config.toml
num_attention_heads = 4
vocab_size = 6745
qk_norm = false
bias = "all"
parallel_block = false
init = "uniform"
init_std_qkv = 0.0265
init_std_up = 0.0265
learning_rate = 0.00366
weight_decay = 0.1
lr_head = 0.0112
warmup_steps = 200
batch_tokens = 65536
doc_mask = true
max_steps = 3347
Each number is 500 + 50 x the weight over its row's rms, rounded and kept within 0 to 999. Layers, rows and columns count from 0. Numbers have three digits each. The size before them is the row's rms in percent of the matrix's.

# layer 8 MLP down (transposed), 896x224, rms 0.11, rows 849-895, columns 160-191
095:499473491539455495491563524495487429496474459364547551541505479539479541467497542476488533547487
109:477562473511397461524494431477556458516531465577469493481507449513507448457528582507435496399466
110:507532561563498460486501567423432498555499492419459468445482527533486481477511510536620553404530
109:528591534511571498551543531563469522601455441529522511439581492585513361416556504457559531498519
101:524510482465537456513416458545448503552457517479528437520405623422500439492505481520506552549587
094:597524563459620443535548520549570554537456485486481485480449469505546575522560485483275492485441
106:480420514474513472609426356555551562438523552566446528608587516418502511469369560497449527468464
100:561481475471559489580506542576479463402459502550478483489547550558488438570447558424253522556449
109:463559497536543445530479474494464529487515444414473534519545448528482507422467513468663498374571
094:411516472438466411571469607467419510463459491513620475568419517491516517515494375473384503441424
091:455533472553454498522473545366512546462510488500512506503517543493515499514503486471318507449454
106:550523459525511471469452565596603393539471488459480574503551501551434561428545588484545472447574
091:524549540465479545479542457472537524460474503490447492525499553525474514526501617442498440640421
099:459565475530468478464504527474473530519496547530476580521543473665557507637421467438508475558530
104:521545502470518337464499520623489475460456397506515534452506521530493481507512454518597465511476
098:441526494571506483478457517468502531594426504473438408543470551473461507514467549543509477487573
098:538634540439534439539484440464534575467484469475454522496486503496480451503395478492566459474583
101:408446509520498517501425497517526481473518532445576465528398378527464489500475479463402554503531
097:441541480542558663395541441463602539621404440447507428378494450475465557493528549504384503598526
094:555435540594504460500545523433486419552472485451580411454499461503458557532496507522480541455443
100:542562515502436630582501468529515469546493563485423441512399491468416526435555573544533514482495
104:560518498445472467501525518528569543556490370571535523446490501491440520466574488535458442514436
096:498462515532465385559387493517591464548575498542489453485512433496471462481587517508591503471581
101:445495376490504476569525562446565461562626450465478502484530495536393458588512486468565497506456
097:479553552473496606510434563520428507523453479443477485504447525457457511529484575518376462486467
090:572515400528493526427474557464516469525446534458498447554516513553462527492542518510712446519494
098:530516515485466493477424536431596497529466568570381511560552395505488536503500441557609560467616
106:378508602473522393435500448507479514471450484532525497523446509569465578489570521370388452458453
096:487495586501459453530463478489437524516368524539515522477404519507481529536447535527615501537495
099:473503485497438480532534491534507553546542509535517590480532477474569372553440494495497431510562
105:512584490463498439498466466511441533522424537419492515490503495520483502480450476451491433484438
102:529594580440487495517464521445456516543540347509489463493454514452574509499470497532505508535496
094:409446489522548464507592484475554518436435430453486547494501501493473484480506454473418533418420
098:587555547448585591431540428531451551477464440432418522531613580531491476401473552471509533422500
107:541485462483525461530458516468499584518488519485496499527451563514513458460539452424435457580577
123:455462497494484531472485507498409522522431499494478454573500510571474500575470512521630489482559
103:493478504537423609506421490456494578508592488472450480481511632529522479456451528440424442495527
096:564573555544546358455419440600474496491493574473464533570480401463504548473572547476494482546378
091:482578525494575365500465497405528496513563508577542507540463405507512422438492537494550492551420
096:428534484508453469452543357567498538522516555552560413497446414502474532537553463502537458480470
105:510361495575421503364419454544517575498458605488493415476491530496479495571511479526630507538551
108:378560451531425515541540483499466528521420492496572556493585499476468508453525484515492492583437
100:524457447569515459472494478454469519491463565604490529530463540520450444524608472516346507517500
097:539479585511479484491390554503371491544511544543481465531544515535508510448445527474533493485543
100:407479498410457459505537458435559530546482479550615441515536460391543503416458483500549521430527
092:524509484417541548497548542582505487457478464536463494519463564398528581467514405547619556621456
097:496511570505457519609463594438459513538432516505521543512508489492508582498528447456428401488556
# layer 8 MLP up, 896x224, rms 0.115, rows 850-895, columns 160-191
109:565506553441463506470502465506412377605477502473545462556594464485475455455459493547444613500520
095:483484446393518517438551444552536541569528562497496497437445483465460454508505380498592386525536
106:559563572405503523515577470503538506542630588448574482522449457446579584568492558475486494481491
106:569471526470497509487514403446597549471521553525580543536550422503534437440482449609491451458499
100:432486465484416488415438503489516555515529515546477502540503435504627528492511491518488507474531
106:432511466547494586545450508515520538467507426484467530441430465498467425491538525502578471571485
107:573458558521450514438498478506487527499463471530550476455665522432473418499462423507324631530461
104:537526460557503514484454561419487502490471487506565518568486539475543558477492387570501524445520
098:509459483455516585450578547598459555600494507508492548499581478477611469529504496503459576476540
103:577554549478492530505510487587667538495475503413473437478483497494423463470511487529431457468558
101:527517529469609598492495494463490539549507451542570562428477472477450503509492501480522406482464
091:488630509466425462544550533514503457527584470526496508604561588482526532500564471439407426532481
100:466522536547488442513457523498490477452484426492527487479514527486541534547541440501468554521414
102:529541477607527583443451550514522486617524502508540541520506501569524527486505565513500388441467
101:528467393461529456489507522471495560465501470460567463522530498457573467527479631521461497471504
101:524498443403475510526571598517461496543590507536560488497490493466482552467437567493524525478526
098:500511552594443427513516517549541460502512489562469523462443532619405518498561512391487371457461
100:570431511432520519588517493579467541466614494550550528568475525493499469498469471517504561535446
093:557515451540511585453509460561510484491539512469548406586399476489426455566449537495541598584524
100:513453488569475486454566539533464557455479504550514462493511535479570458480538528542498516421453
107:566452490539465489468479433498550520483503518602556501504600513552566455440491417450502588451534
103:468466448526503472509503444497510514432517454484480538494508507500440491554540498479532521565532
098:404471420505546446490542514603432517569485558486535454460528493521519427501555488512551481487540
095:515456460523518609497513542487399486523529508511567537571480558455484500482500479524461511531494
109:493567519495534521515515465509545535517459452452554540475567451493552532561495502547530484533525
102:501507460532501419502564555454475515490440562569473491501480490398504537534534485560478461575424
106:423611510480461589452518401524464511517541533569532528457500551551405599553461551463518446521485
091:510563512530531620520546465440503500507483469452553562497592427429555459511461412431516419441448
104:519477544429480477523559577475568539442508492487471615605509462450427463419445434449483467475521
104:504522428413487537496556480518454548491533543493471475511522462587489558438524466573479484509497
102:455482549521441445490571444535499494535479593488587527524459488489502552488510550500492501472530
091:478455548457524498526529542505451458535459606419515501485423438550489500586556475516502512561398
095:524508461439537510464503550550546549575497451512514506485531485492526530443485567485450432457464
103:486554547549461436496510472393532512503489456459533486512557478540433481629508459458529552379560
113:490427515532440475482522497578586448521518522479436525429505583544524513583468529535489455473485
089:565496560519528483465482493528480533580464562460505486444546534639476520454434438498545389496498
094:502445468557483451497452507435583583448474475490438536571510423539535516579539512430558537436550
089:541467535568506440433531624500481543543508572513528530488484525489528500586469488612510445490562
101:467471578526515624520542471529563464457473455462431534507529530510509508537452510567515456484444
099:561471565500544490496486482494520524598420467556565564409608540467529503495375500563624493532433
112:505507566437404539563465567455480536494441526456472551564502546502446379565408476555479450560473
096:536543456563480515480510465563523572573525515506453445539438437462544485508484489547532414512548
091:530485458536499411485518454462570611504555433512541435464461493537494504409436445600512498511505
104:529498516459525622509564447475449502552531489437509508480495452502541545485422542621508546480512
101:541507499505507533497547578523492523426333565523512444520465511469494534598502496563466440585542
097:500407496500437511523562449519569477505549517477517445537591494496439445525506517545485438446441